Weights of a small GPT-style language model, trained from scratch on English Wikipedia: rotary positions.
Each number is 200 + 30 x the weight over its row's rms, rounded and kept within 0 to 999. Layers, rows and columns count from 0. The size before them is the row's rms in percent of the matrix's.

# layer 4 MLP up, 640x160, rms 0.161, rows 284-298, columns 0-159
106,209,227,238,227,201,145,205,153,140,245,211,190,178,236,193,185,186,197,191,166,212,230,205,201,202,208,161,190,191,227,209,257,228,235,213,206,188,225,203,229,188,194,213,187,241,251,162,212,219,177,154,219,195,184,116,148,207,213,219,206,204,240,202,212,186,204,228,215,167,192,197,213,166,210,218,172,172,176,160,229,265,207,254,150,237,219,226,230,230,181,216,234,223,247,171,235,252,189,224,207,206,203,152,179,219,203,176,270,258,244,208,219,212,211,194,196,229,243,206,150,192,157,212,165,149,196,157,205,174,195,154,230,191,207,215,244,244,174,165,166,188,221,160,226,255,137,233,169,245,220,203,254,179,210,139,178,203,204,190,219
098,245,217,205,221,179,183,193,209,228,185,201,195,249,159,195,213,244,210,234,226,199,167,213,238,165,214,265,176,228,166,188,215,180,188,150,195,167,191,227,174,154,182,228,196,247,233,205,218,253,187,204,225,179,223,210,179,182,181,245,179,216,239,167,189,253,212,212,155,256,243,249,191,131,192,174,183,191,202,174,174,167,192,149,161,152,183,197,197,207,236,215,197,201,244,157,191,181,202,189,179,156,203,174,169,178,194,179,208,167,147,202,202,170,177,163,214,167,194,197,195,256,185,184,223,258,197,149,234,138,170,289,153,204,178,174,172,152,245,209,137,162,211,240,187,198,228,148,209,186,201,226,189,193,211,240,216,212,169,173,240
096,175,231,198,236,200,155,178,215,227,134,201,228,250,190,199,193,173,147,221,187,264,126,170,203,189,178,209,185,189,165,143,142,214,230,197,155,248,175,163,177,186,217,198,210,180,201,238,246,233,239,195,199,203,204,233,245,171,176,192,196,124,212,207,282,205,135,182,192,185,225,192,181,184,235,201,256,183,198,225,216,186,206,211,263,159,209,249,208,226,198,209,191,200,175,262,197,216,160,178,154,222,180,169,220,184,184,199,189,190,224,192,251,189,168,226,185,194,147,220,198,153,238,212,173,224,209,184,233,217,179,233,163,202,113,188,227,169,235,230,151,172,202,214,203,233,158,201,198,213,211,185,209,170,182,226,189,189,165,166,196
096,199,228,251,162,185,180,189,182,170,168,173,149,230,149,241,193,184,230,148,220,198,183,224,207,149,171,193,185,185,190,227,161,182,165,163,196,198,197,175,185,197,155,221,170,193,276,224,216,171,181,151,187,216,230,176,203,197,216,214,181,173,188,228,179,188,146,183,184,218,228,189,160,212,249,157,235,227,227,192,279,251,175,169,231,184,227,140,203,153,226,201,245,170,250,249,216,176,213,189,217,164,239,146,220,196,218,234,231,201,198,190,230,195,177,199,226,176,171,183,225,237,226,155,195,225,203,238,215,184,186,174,219,226,231,140,146,195,204,144,226,211,161,210,191,272,211,184,239,142,187,176,188,202,228,166,217,217,228,232,239
106,291,233,211,198,186,167,224,238,185,210,273,112,216,203,193,221,239,193,218,281,158,205,216,246,184,151,195,179,216,174,192,164,193,206,202,207,180,179,238,190,173,233,187,201,208,201,212,146,207,236,194,179,176,264,181,226,173,238,155,221,179,205,191,247,205,181,167,198,216,213,164,204,194,222,212,194,211,218,195,147,163,236,177,190,221,162,176,181,181,252,146,173,229,168,207,246,171,219,211,169,185,234,248,235,248,203,261,207,172,229,169,211,160,245,213,198,239,223,161,163,181,174,197,223,220,247,194,192,186,220,195,188,185,214,205,212,252,193,188,221,152,202,181,239,211,204,211,226,140,229,186,224,196,210,224,226,162,133,180,228
084,198,223,213,241,240,227,192,206,213,180,167,224,258,226,214,208,191,164,160,197,129,169,213,185,195,171,184,211,198,206,220,201,181,179,195,197,177,168,193,172,215,197,195,142,184,146,202,174,202,165,167,168,260,187,174,212,161,179,186,232,225,189,195,181,215,225,167,234,165,141,189,198,157,223,223,218,222,212,148,136,218,177,197,230,261,177,231,238,191,207,201,201,221,250,202,217,191,200,184,195,215,233,213,204,219,184,208,209,214,225,190,193,206,190,193,271,276,256,229,199,243,198,231,213,221,179,154,196,229,113,190,204,191,206,188,240,249,272,200,236,223,223,187,265,226,170,227,219,258,238,147,222,165,207,154,199,204,237,144,184
101,188,238,234,218,195,156,193,194,184,203,181,228,229,187,184,192,211,182,182,186,168,152,203,208,200,204,198,205,204,140,217,206,232,141,207,240,213,244,235,209,237,201,171,181,191,206,213,207,173,215,249,212,194,140,197,173,236,185,212,244,151,196,209,147,224,211,114,198,193,154,200,238,177,138,221,225,237,231,193,232,234,236,237,229,205,177,150,167,187,216,192,131,163,208,224,202,173,177,235,186,192,189,237,161,303,202,212,198,211,223,188,238,222,183,196,185,187,198,214,193,226,192,166,251,185,169,125,188,203,191,267,230,205,140,215,192,209,236,214,224,227,254,188,200,239,209,198,237,167,190,226,185,276,215,150,201,167,189,198,186
101,190,216,225,167,162,193,229,210,199,235,169,168,186,235,227,173,187,171,195,240,250,246,169,234,207,154,169,211,240,190,198,204,189,200,244,231,162,217,200,188,229,231,195,140,171,198,158,192,192,152,158,238,207,137,180,206,172,262,207,188,226,217,179,150,214,223,245,211,222,223,166,239,137,158,223,226,198,223,186,169,188,192,270,169,206,232,140,192,201,207,187,183,214,205,243,174,174,196,159,159,217,226,200,168,189,242,222,190,196,213,220,170,204,246,245,181,195,218,189,244,237,197,163,212,187,193,87,159,247,168,207,222,198,189,215,182,184,234,171,174,235,236,201,175,204,216,212,277,229,189,193,204,245,210,182,169,151,200,206,196
096,194,194,217,188,166,286,198,230,210,164,198,153,206,207,165,244,165,220,258,164,162,165,219,230,195,156,205,197,172,209,220,189,162,209,156,197,158,187,191,217,235,151,150,226,163,255,178,231,188,187,231,170,194,222,250,164,157,162,201,198,198,237,248,189,153,198,180,177,148,172,214,146,211,230,207,184,190,193,165,180,224,172,172,206,226,193,218,218,180,185,180,228,204,212,242,199,244,228,169,210,185,164,219,140,188,199,181,177,135,224,169,217,222,253,134,214,253,196,239,184,215,230,226,254,229,247,172,228,187,190,188,164,220,254,191,185,168,188,224,193,217,185,239,211,204,233,221,233,238,245,130,195,233,218,229,218,206,172,204,191
092,185,143,221,202,268,198,169,198,123,182,190,179,190,186,209,199,158,196,226,211,254,208,183,202,236,182,202,219,217,210,222,199,199,156,213,204,241,213,198,214,220,157,222,179,244,147,165,178,187,137,220,210,201,121,252,223,263,230,163,191,247,198,260,216,173,186,241,160,170,189,179,182,166,176,206,221,235,215,170,181,207,176,203,134,245,173,174,211,208,172,200,277,191,234,210,225,152,183,218,200,225,170,238,178,230,201,244,213,189,189,180,210,204,218,178,179,238,209,227,176,150,168,170,251,211,197,231,212,192,281,201,203,199,199,158,164,191,205,196,217,218,181,208,187,187,230,152,164,235,146,228,162,244,217,175,183,245,218,190,219
106,229,198,218,193,214,175,236,194,219,170,200,202,212,181,259,157,238,173,214,128,143,267,247,181,170,209,215,164,195,177,228,196,195,214,221,207,208,211,183,162,273,211,200,238,224,235,200,162,151,169,232,167,151,190,195,157,219,245,229,237,192,206,196,196,212,221,208,209,193,160,206,207,220,234,241,179,170,229,200,155,181,224,234,226,209,207,215,184,219,238,230,219,203,190,211,215,200,181,140,160,263,206,235,203,234,213,209,188,203,186,160,171,189,172,111,189,261,263,237,168,251,168,220,238,187,187,197,182,240,218,185,202,159,183,241,247,188,178,191,217,147,225,206,256,218,230,191,197,141,246,188,203,218,174,224,232,171,166,189,213
093,225,212,185,251,162,196,200,208,262,127,145,205,164,245,200,178,115,216,220,166,194,184,211,153,252,181,158,203,160,208,170,173,219,212,231,258,193,208,190,247,156,223,152,197,230,222,166,189,215,155,183,145,186,130,197,211,218,231,217,211,167,212,179,226,184,173,127,142,209,204,197,245,179,170,183,223,183,179,183,208,175,206,188,192,215,237,238,213,211,220,236,204,129,202,224,229,164,183,152,216,239,208,187,210,211,212,167,198,164,189,244,166,188,153,188,213,203,207,243,214,254,191,189,164,215,198,230,196,237,178,175,154,189,197,195,209,203,247,173,202,249,156,178,228,187,205,236,155,212,214,208,218,181,203,215,189,143,188,212,244
095,198,227,217,247,155,191,185,165,226,178,221,241,234,196,234,238,182,202,213,190,204,212,224,199,186,171,225,243,151,259,176,172,222,104,224,176,239,201,239,235,234,197,200,220,141,170,165,138,242,152,190,180,193,194,174,203,222,211,229,195,217,173,219,210,199,225,228,171,191,193,207,230,228,239,182,147,172,212,225,167,206,176,166,191,198,190,225,202,220,247,271,174,208,193,181,185,236,216,223,156,170,163,160,209,189,191,219,200,190,230,269,182,212,197,241,184,191,133,231,173,216,208,245,171,196,171,254,213,198,182,186,135,164,223,182,222,250,220,161,242,199,204,187,234,195,166,162,181,244,246,226,176,200,219,170,176,227,220,264,178
096,154,154,201,112,230,216,233,217,171,204,221,166,206,157,203,207,205,231,224,178,228,167,204,172,291,196,146,171,171,186,203,181,237,177,184,169,214,216,254,188,158,212,171,219,254,248,225,167,239,197,170,126,213,204,206,168,198,204,192,166,218,177,196,192,187,212,164,210,166,224,195,190,184,223,214,219,253,179,160,221,250,200,198,200,235,204,217,175,200,260,199,191,163,246,226,214,206,220,244,165,210,228,213,177,228,142,201,193,280,230,216,188,218,232,194,207,211,179,218,170,153,204,191,149,198,192,236,204,234,234,223,208,200,215,227,129,220,250,184,224,208,242,263,173,205,194,211,206,146,190,219,218,140,215,155,207,205,222,197,208
100,244,105,223,240,208,189,190,159,193,207,175,212,250,181,227,265,188,184,165,188,181,175,190,218,144,242,169,219,187,175,193,256,161,166,253,230,191,268,222,190,220,187,224,139,158,149,155,179,202,189,240,186,203,207,217,168,165,207,135,192,209,216,197,214,169,253,207,221,185,214,214,226,166,199,141,258,214,173,219,221,189,218,200,169,191,192,214,239,238,202,164,203,210,179,201,197,211,150,162,183,222,213,222,185,193,204,155,189,141,180,160,219,213,182,172,168,188,196,210,166,203,153,196,219,207,184,265,230,195,218,175,221,239,155,240,145,201,173,214,223,223,179,226,227,213,206,155,181,225,227,167,175,181,210,178,170,198,230,257,157
# layer 4 MLP down (transposed), 640x160, rms 0.0746, rows 284-298, columns 0-159
104,130,154,172,206,249,185,165,173,177,199,209,192,195,223,170,163,165,242,194,226,195,246,262,206,176,191,187,260,177,213,204,207,211,207,204,209,234,234,224,220,182,158,251,241,220,147,222,197,127,249,226,194,197,185,195,208,178,202,195,194,216,233,250,203,183,194,196,207,224,181,191,231,224,152,192,226,160,188,225,171,217,225,156,226,196,176,231,197,225,237,208,164,151,196,198,230,256,140,201,204,220,201,201,192,198,209,232,213,181,204,186,165,185,213,171,102,195,194,129,172,228,223,171,193,206,181,174,229,172,209,148,150,173,199,204,225,214,168,191,222,182,195,145,156,241,172,224,190,135,221,249,246,179,164,216,233,180,207,220,256
101,228,136,199,192,248,152,183,198,168,196,184,230,186,217,235,235,223,159,216,197,191,242,143,188,253,237,205,211,181,276,217,163,226,178,183,184,234,208,172,222,150,206,179,164,251,188,224,183,173,214,218,155,160,205,204,201,181,208,204,224,192,223,220,190,163,203,177,173,176,156,175,227,152,228,204,235,229,238,228,201,184,193,220,137,213,263,176,219,188,170,245,189,211,214,176,171,159,224,181,168,217,193,281,225,193,177,186,203,181,134,208,230,218,230,234,150,195,226,239,258,197,198,198,206,174,194,188,204,192,224,206,186,259,170,285,217,149,200,225,160,187,190,194,198,185,168,232,214,247,192,191,226,184,171,176,236,132,212,174,223
098,191,185,202,193,238,207,210,175,192,180,236,214,206,197,186,167,210,195,207,204,221,263,173,196,225,215,250,252,228,149,210,228,218,175,193,170,229,206,212,197,178,204,180,227,217,195,230,209,166,164,222,222,226,196,147,177,197,205,185,169,240,208,215,185,210,183,244,204,168,164,256,196,208,216,264,190,177,187,199,233,218,199,228,255,199,240,128,194,229,118,161,218,126,135,166,175,213,244,266,223,177,188,190,191,196,221,238,178,212,192,139,217,201,205,163,209,156,199,238,199,166,175,234,197,206,155,177,226,189,182,220,200,252,217,199,207,249,229,267,156,205,196,173,240,150,223,211,227,160,202,224,206,177,283,215,169,181,160,224,237
097,169,216,225,189,248,163,210,156,189,217,218,189,185,244,181,229,184,268,168,193,199,236,229,156,215,199,211,251,220,197,207,190,158,171,219,143,228,221,154,195,234,275,243,200,241,211,225,202,193,143,166,235,191,215,180,180,231,188,187,272,187,135,235,149,157,224,224,230,203,167,206,194,212,189,229,196,200,156,221,219,197,228,201,188,161,199,221,211,229,171,297,227,151,230,151,206,221,176,179,238,167,198,174,212,155,236,220,186,169,183,171,278,237,220,224,191,155,196,211,166,154,177,197,178,198,170,223,207,173,198,154,198,224,211,193,247,168,196,243,201,196,153,212,201,205,202,195,205,221,190,163,231,212,205,252,198,207,215,230,168
106,217,227,209,219,212,239,194,160,198,187,232,113,223,180,202,158,170,203,209,210,180,201,186,180,195,234,154,250,206,213,189,185,170,197,202,200,176,207,201,199,207,257,230,197,199,162,228,144,261,231,241,192,215,179,187,147,158,163,210,175,227,154,224,224,236,225,189,213,186,223,192,231,243,168,231,232,219,264,184,258,203,221,238,160,152,231,205,181,239,178,189,234,254,300,189,179,209,192,175,139,182,207,199,165,194,218,199,186,188,199,186,214,210,253,192,163,195,204,207,160,206,206,164,262,200,186,273,203,207,175,189,209,161,168,162,187,245,212,207,243,202,222,222,178,132,193,151,192,174,183,215,200,205,200,150,203,239,203,189,247
090,159,231,159,214,233,161,173,222,170,190,247,203,145,222,169,215,150,185,199,201,214,214,222,213,159,206,199,215,198,250,250,179,251,261,204,236,165,172,215,190,170,159,198,238,213,207,253,184,208,195,168,195,261,171,254,211,202,178,152,180,183,218,148,226,152,189,265,206,232,192,200,194,205,226,232,198,153,200,226,285,205,175,172,206,195,150,182,189,191,208,149,241,207,192,220,141,117,206,254,164,142,215,203,183,195,216,188,184,222,191,211,211,193,212,203,207,190,220,227,196,185,178,196,179,232,236,220,176,228,284,182,213,179,225,196,138,217,207,212,198,201,170,234,222,186,218,180,241,190,176,164,273,190,211,218,178,219,176,209,202
104,194,236,253,209,153,215,182,209,212,142,222,209,176,224,193,207,206,289,191,195,210,146,220,184,200,238,231,150,218,192,227,189,213,221,235,167,243,198,200,156,224,228,193,179,228,193,162,191,199,222,217,222,220,197,202,183,232,147,220,206,210,165,216,164,238,197,148,180,179,145,190,145,177,158,242,153,234,194,223,193,188,160,195,167,194,229,140,200,160,122,179,196,196,179,239,227,148,179,231,170,189,190,213,219,156,187,173,238,249,200,161,208,254,204,210,159,246,202,200,142,202,152,202,212,193,184,217,258,188,220,220,220,171,175,234,224,213,195,173,202,205,211,193,219,219,219,155,192,200,178,173,181,152,230,206,109,155,212,166,174
099,245,182,238,137,220,131,206,214,191,243,166,163,238,196,202,173,174,278,173,204,193,211,194,273,194,211,175,202,209,206,238,174,222,199,173,208,208,158,239,200,151,165,194,237,157,227,219,217,225,215,201,240,174,160,198,216,202,193,166,190,71,217,190,195,212,162,195,195,166,201,242,230,161,226,222,179,163,179,226,183,224,191,222,159,213,205,225,208,238,218,170,211,202,229,233,198,238,184,249,241,197,183,173,213,199,156,158,164,200,187,180,202,194,214,201,195,224,200,252,160,192,195,241,189,206,206,232,218,178,254,223,157,213,227,198,255,227,176,197,221,249,173,213,180,230,191,160,210,244,219,215,225,163,206,228,220,231,188,120,195
100,224,245,148,213,190,187,155,172,238,218,193,265,213,195,234,201,193,233,201,187,225,217,191,160,192,165,227,213,202,196,209,181,233,187,230,208,174,173,246,224,161,112,185,235,206,185,174,159,204,155,170,228,182,200,150,212,163,231,180,194,230,201,204,193,196,271,189,222,198,218,141,173,207,180,166,237,210,217,152,238,183,200,162,226,181,206,207,183,192,214,218,201,250,185,221,209,214,209,154,232,182,218,206,159,184,188,215,234,170,249,232,180,187,182,186,169,180,235,246,177,157,173,192,178,199,253,246,215,219,192,182,189,71,209,235,203,176,205,179,156,185,211,171,201,212,172,247,169,216,205,236,159,186,250,152,174,246,216,147,192
097,210,183,172,219,261,195,242,234,195,195,207,174,217,258,256,186,209,176,196,191,242,193,237,149,171,205,178,193,175,188,229,194,252,245,253,211,204,203,205,215,200,203,194,252,183,198,163,201,129,210,237,132,167,171,208,265,233,217,164,141,253,223,204,148,203,199,246,179,203,226,209,150,164,192,246,195,194,200,169,252,185,192,220,157,200,167,159,184,180,213,208,239,190,133,236,188,165,163,234,204,218,219,200,197,182,212,202,220,210,238,181,205,214,227,160,206,143,177,222,179,190,206,203,227,212,159,186,180,222,257,226,238,143,225,147,240,215,206,236,207,242,157,192,214,209,158,198,181,245,194,221,184,141,222,175,205,241,208,229,216
103,249,257,153,253,199,251,205,224,210,171,249,199,240,190,227,195,229,234,217,163,185,212,209,163,218,216,239,194,232,202,157,174,217,156,209,171,197,204,164,185,234,199,188,200,246,214,196,168,192,196,212,198,156,161,128,238,190,234,160,214,183,186,215,248,226,215,197,211,191,156,236,227,226,199,225,218,166,233,208,204,192,203,134,230,241,129,205,211,223,196,200,221,190,193,194,212,190,304,166,186,221,197,200,195,168,184,184,184,179,193,158,187,234,239,214,185,201,188,169,142,164,165,195,200,259,197,178,240,222,174,158,158,201,163,187,242,162,155,181,199,236,300,208,190,182,187,233,187,209,208,221,246,219,201,144,196,199,213,170,204
095,190,195,217,187,241,168,185,139,198,269,201,195,188,183,180,200,198,179,191,187,230,184,184,189,161,166,227,196,180,208,170,233,200,186,213,210,244,205,184,162,208,221,182,240,275,208,159,167,207,217,189,231,153,277,205,218,153,199,182,175,186,175,183,168,224,273,199,274,242,174,159,175,178,206,179,128,231,200,193,184,246,213,237,196,179,148,221,206,117,196,131,164,210,188,181,232,175,146,213,174,200,149,222,213,259,181,191,179,203,205,256,218,228,207,209,234,226,187,223,218,226,243,202,201,166,215,175,188,211,267,238,192,169,223,219,201,171,171,209,174,217,209,240,206,219,171,227,208,170,199,151,186,188,200,242,195,238,242,215,215
093,174,179,168,240,184,196,280,224,193,198,254,199,198,188,219,178,222,165,190,236,172,189,146,218,203,255,208,159,136,153,210,188,229,214,174,226,255,192,204,228,279,164,205,226,200,200,220,197,230,204,251,206,190,213,153,218,177,178,210,218,192,171,232,208,225,222,206,191,210,191,180,200,187,183,226,218,172,215,178,120,207,231,191,207,215,216,210,173,217,144,183,226,189,237,244,224,181,233,227,180,265,231,237,231,203,176,228,190,207,186,192,169,205,231,202,182,234,275,173,222,230,214,229,221,237,193,200,154,202,209,190,150,254,174,219,194,234,279,227,179,163,198,159,221,225,202,207,195,165,252,241,257,248,244,242,206,213,183,214,224
091,224,186,200,218,197,236,178,209,212,231,225,197,216,178,225,153,160,175,235,193,192,232,208,233,227,191,229,186,174,169,152,211,207,181,171,232,190,251,195,187,214,174,199,233,226,139,223,164,171,220,207,224,234,204,222,256,224,197,213,164,183,239,173,225,202,229,202,203,186,199,226,220,235,198,156,195,192,213,198,258,198,211,250,232,191,166,208,193,176,229,146,158,210,146,211,230,208,215,216,244,138,253,210,263,211,256,205,189,176,170,252,242,172,236,177,189,214,189,202,187,198,183,224,211,221,173,156,252,195,212,189,218,107,269,182,234,261,210,206,172,155,168,162,216,186,188,189,216,155,265,194,226,217,209,263,233,153,196,154,199
099,244,159,155,195,233,214,152,211,232,212,192,189,224,188,205,187,198,218,179,142,133,221,197,208,185,195,206,217,168,180,167,206,211,184,244,198,218,208,143,218,235,147,121,203,186,234,178,156,198,157,276,222,215,195,195,185,209,192,255,216,216,209,225,216,201,175,189,219,162,248,131,161,192,202,246,191,186,195,261,240,216,244,188,235,214,181,206,161,153,241,214,170,211,178,184,183,202,144,239,225,232,229,167,218,226,222,194,170,185,181,236,227,210,236,238,249,165,142,211,223,215,157,224,231,194,124,175,249,235,167,201,212,153,207,198,215,212,224,191,165,200,179,152,216,157,171,204,220,207,188,204,185,249,205,192,169,231,230,217,213
# layer 4 MLP gate, 640x160, rms 0.157, rows 285-298, columns 0-159
102,203,192,251,180,233,169,218,224,146,152,196,156,251,217,216,207,218,201,230,193,154,213,172,171,188,206,179,197,161,178,168,210,212,213,161,205,184,225,215,258,160,181,166,178,225,193,232,206,208,252,204,169,175,233,237,218,162,156,248,243,179,195,255,176,227,163,144,204,164,148,198,228,139,149,256,225,210,192,158,156,204,185,150,154,226,202,139,175,197,184,235,228,216,220,139,219,161,176,187,205,224,191,224,225,180,196,188,155,151,126,242,235,210,183,216,194,201,223,194,215,153,183,215,218,217,222,157,209,223,207,203,179,204,173,206,221,176,211,199,221,186,181,219,193,201,167,212,164,191,169,278,238,216,151,196,177,147,193,228,222
104,194,210,201,220,238,142,185,204,189,172,198,183,230,206,226,255,188,175,209,178,255,195,224,183,173,163,126,166,212,233,196,196,228,169,160,144,201,221,149,186,201,217,197,220,215,147,167,230,154,219,201,182,206,218,162,179,181,179,204,227,212,209,196,251,249,208,205,199,196,190,198,241,186,244,243,200,222,250,171,170,201,209,165,189,245,219,195,206,200,198,175,171,217,192,227,306,245,192,184,203,210,176,210,219,208,194,179,224,153,187,206,243,295,178,243,141,219,234,193,179,218,236,200,197,193,249,190,232,247,222,196,242,202,180,157,233,159,202,145,189,168,196,221,216,217,178,170,226,241,222,223,163,203,227,166,276,169,198,174,165
095,235,226,206,211,142,257,135,181,212,212,207,184,212,178,226,219,131,182,229,201,203,160,201,200,198,192,251,209,207,197,248,170,174,188,212,197,221,120,160,154,200,235,190,211,135,250,205,184,210,162,226,197,193,166,180,197,246,228,184,193,175,160,206,173,159,184,190,182,303,236,232,182,191,220,196,198,173,242,221,229,211,232,194,220,190,208,220,204,259,183,231,242,179,210,186,219,207,178,153,228,187,215,198,195,162,230,201,210,180,200,272,220,128,181,236,171,193,181,198,159,198,185,203,206,182,220,184,249,272,181,202,217,263,206,161,179,229,221,219,186,193,173,165,240,208,207,238,218,195,213,169,253,206,170,223,193,205,215,197,266
101,189,212,174,220,219,221,204,194,200,156,265,152,199,209,188,197,200,196,207,200,212,211,234,221,210,218,212,211,217,207,261,211,210,203,183,214,246,171,189,240,210,161,157,167,210,198,210,187,191,183,221,186,228,211,233,284,201,164,217,200,183,219,248,248,214,212,223,187,213,223,191,209,237,225,160,176,179,161,240,148,156,187,203,203,212,167,223,173,196,154,151,139,227,197,230,217,195,249,237,198,152,182,271,227,221,180,217,189,189,233,137,162,148,213,214,220,183,188,201,191,128,185,209,231,274,209,217,212,198,224,224,214,240,119,189,203,179,124,170,227,157,174,218,230,185,225,203,188,161,183,160,214,161,211,269,230,216,174,187,161
091,143,203,249,201,253,187,191,258,183,193,163,211,178,166,219,202,188,188,168,200,147,197,205,214,199,165,222,189,209,251,197,252,204,187,202,163,226,235,207,159,197,202,214,187,162,160,214,191,221,222,113,214,287,190,235,216,195,148,161,205,191,194,167,192,185,159,198,263,182,190,182,176,207,233,218,168,197,205,202,185,176,217,245,174,268,160,199,200,175,170,194,189,209,210,191,145,167,251,184,189,257,209,179,198,213,182,246,160,229,163,202,207,206,195,169,266,187,239,199,203,171,236,186,185,189,206,245,205,197,227,202,157,226,228,204,158,221,193,249,200,231,172,151,206,228,221,259,207,161,190,178,263,174,216,189,223,221,143,262,200
100,229,221,196,210,193,229,151,239,216,214,229,206,204,209,244,155,224,157,209,216,172,210,232,187,146,243,208,220,153,172,182,154,182,195,186,243,232,261,203,209,223,211,170,214,243,183,196,192,176,197,144,191,212,243,149,125,197,174,173,244,188,232,211,177,229,188,168,208,188,186,203,237,234,172,255,203,211,210,234,174,218,221,207,212,234,203,128,234,203,190,165,187,223,215,221,119,155,224,229,148,244,201,225,171,176,217,190,240,169,253,223,210,162,219,227,217,179,121,166,232,240,200,231,230,224,212,211,162,206,176,202,147,193,203,200,186,184,211,189,236,195,203,150,148,214,213,225,245,154,229,198,150,242,198,199,203,220,196,232,236
096,191,182,179,155,187,194,158,190,195,155,187,272,196,207,207,174,174,211,209,214,166,266,251,270,161,201,210,230,235,210,182,232,209,209,182,205,252,264,168,248,192,200,216,212,197,202,257,206,230,179,147,198,196,190,243,241,169,235,179,208,203,221,205,135,241,180,231,182,118,228,207,160,208,200,182,254,154,232,191,170,192,240,194,186,246,179,183,175,215,145,272,195,222,216,157,160,221,232,167,186,218,195,137,165,193,196,254,203,177,189,198,246,175,191,237,189,223,176,176,211,220,202,225,199,215,190,200,215,243,232,197,171,244,204,226,237,154,174,181,151,190,198,190,217,202,221,192,147,224,198,235,224,209,231,218,165,182,170,231,210
104,163,221,198,183,203,212,186,176,228,255,212,222,260,200,242,113,219,183,204,186,256,287,237,189,175,182,167,224,181,245,185,185,154,214,205,220,215,221,215,171,185,204,185,185,248,189,199,196,233,211,167,172,211,208,203,196,207,162,256,201,203,229,238,154,183,180,238,197,195,182,176,167,196,224,198,200,170,233,147,205,224,115,228,197,210,205,182,189,163,164,253,166,215,160,176,188,157,239,213,169,199,216,235,209,195,224,202,208,240,210,201,256,190,203,176,184,171,158,198,171,180,208,186,199,190,185,253,186,210,220,263,223,252,228,209,161,222,161,221,191,214,185,185,214,206,215,198,228,198,251,152,196,196,158,160,120,285,211,181,184
090,227,169,159,181,235,216,191,170,155,206,216,168,241,125,221,174,214,251,189,152,200,200,216,203,127,167,169,214,183,187,216,229,212,221,250,186,205,163,173,215,183,191,200,193,229,177,178,193,194,210,197,158,150,123,202,230,259,169,186,186,242,178,204,153,211,195,218,179,185,171,218,183,158,192,209,201,276,154,163,215,149,218,135,172,192,155,167,172,223,188,147,228,217,217,180,221,163,160,214,226,233,211,215,185,186,188,220,206,176,220,209,190,230,221,150,216,145,180,196,170,135,229,132,219,217,185,220,174,209,211,184,219,195,200,187,241,182,192,230,157,209,214,171,228,187,198,179,156,220,153,241,199,165,180,178,127,188,185,214,231
097,216,197,145,205,171,206,205,146,199,183,152,184,220,228,202,223,172,178,217,170,231,147,140,226,198,189,151,224,234,213,169,194,200,179,244,196,196,189,157,217,158,190,167,179,222,236,231,195,176,225,163,166,200,214,140,172,170,192,229,154,211,195,204,198,167,270,185,171,271,173,210,204,147,205,164,174,209,165,106,237,153,162,159,226,197,217,169,189,190,180,244,177,221,195,215,195,193,218,161,200,134,269,221,219,223,198,196,157,210,218,170,242,232,189,134,203,185,150,224,230,236,179,201,189,217,208,230,202,185,134,182,202,223,202,212,203,230,186,177,222,206,223,225,212,181,180,196,261,222,238,207,209,214,221,237,192,226,255,215,168
100,214,228,208,211,120,230,197,215,241,196,206,263,243,188,202,162,190,212,140,171,222,265,198,168,190,183,169,210,221,207,183,209,176,181,185,238,230,202,198,200,241,201,152,207,170,168,155,183,209,151,219,203,192,135,237,207,245,278,173,207,204,172,216,257,202,245,177,185,248,203,186,196,124,205,168,194,192,187,215,186,242,223,180,244,201,165,211,201,163,183,175,208,209,162,180,204,205,224,250,188,205,213,235,160,200,217,204,178,238,171,245,190,190,169,263,165,178,168,229,161,213,282,212,141,189,168,244,200,222,196,206,220,245,181,200,237,252,181,222,230,185,196,192,170,219,180,213,200,188,215,164,181,225,159,213,200,191,157,179,259
106,254,203,199,236,223,245,224,197,190,202,203,205,189,217,229,163,212,191,206,215,170,213,230,224,185,234,153,193,202,208,163,179,185,230,194,196,175,163,254,228,197,151,216,215,231,199,253,189,245,216,197,185,231,186,147,195,196,241,175,162,205,195,189,239,232,232,134,239,185,205,214,236,177,180,183,238,163,231,237,225,202,214,207,181,198,195,192,175,201,182,189,235,228,200,199,213,160,235,163,236,154,238,258,189,288,218,194,207,183,217,218,158,171,194,144,162,295,202,212,199,216,172,229,222,182,167,208,218,128,213,192,242,240,184,223,188,155,176,186,231,198,269,192,177,247,249,171,189,127,204,176,196,200,164,215,216,186,202,132,186
099,201,178,200,156,209,203,198,183,223,206,187,199,221,193,219,207,241,196,172,189,184,212,186,139,197,175,267,152,191,220,141,218,178,158,214,237,232,222,170,210,189,209,161,220,209,175,179,206,174,197,154,167,182,214,206,178,210,231,214,204,207,182,159,235,193,218,186,222,231,237,131,209,247,166,156,160,192,230,188,299,213,206,265,191,168,180,164,192,172,186,151,183,232,218,225,222,170,222,279,221,193,220,136,208,158,226,208,231,166,208,201,185,213,221,194,188,250,165,132,214,184,211,220,189,183,268,220,234,191,172,234,209,173,241,161,185,225,216,206,228,215,234,171,195,206,142,177,188,199,162,195,202,269,148,172,214,190,238,153,202
101,196,267,229,197,187,192,183,193,227,187,167,188,237,222,194,159,169,190,193,175,221,158,244,240,221,190,190,171,205,184,198,161,197,202,164,143,196,179,201,257,172,205,220,238,197,213,282,192,169,174,141,218,221,215,199,169,197,186,209,211,221,205,158,189,165,111,202,256,208,171,210,183,268,161,216,206,192,193,252,193,222,232,135,180,235,291,214,188,193,210,171,199,189,241,245,203,210,192,204,247,235,216,201,190,206,171,211,174,222,189,191,215,157,157,156,241,181,213,236,187,184,158,218,196,200,248,237,186,275,147,252,195,185,236,181,212,243,183,176,202,187,179,179,218,182,169,217,208,159,200,194,223,150,210,203,214,171,216,188,254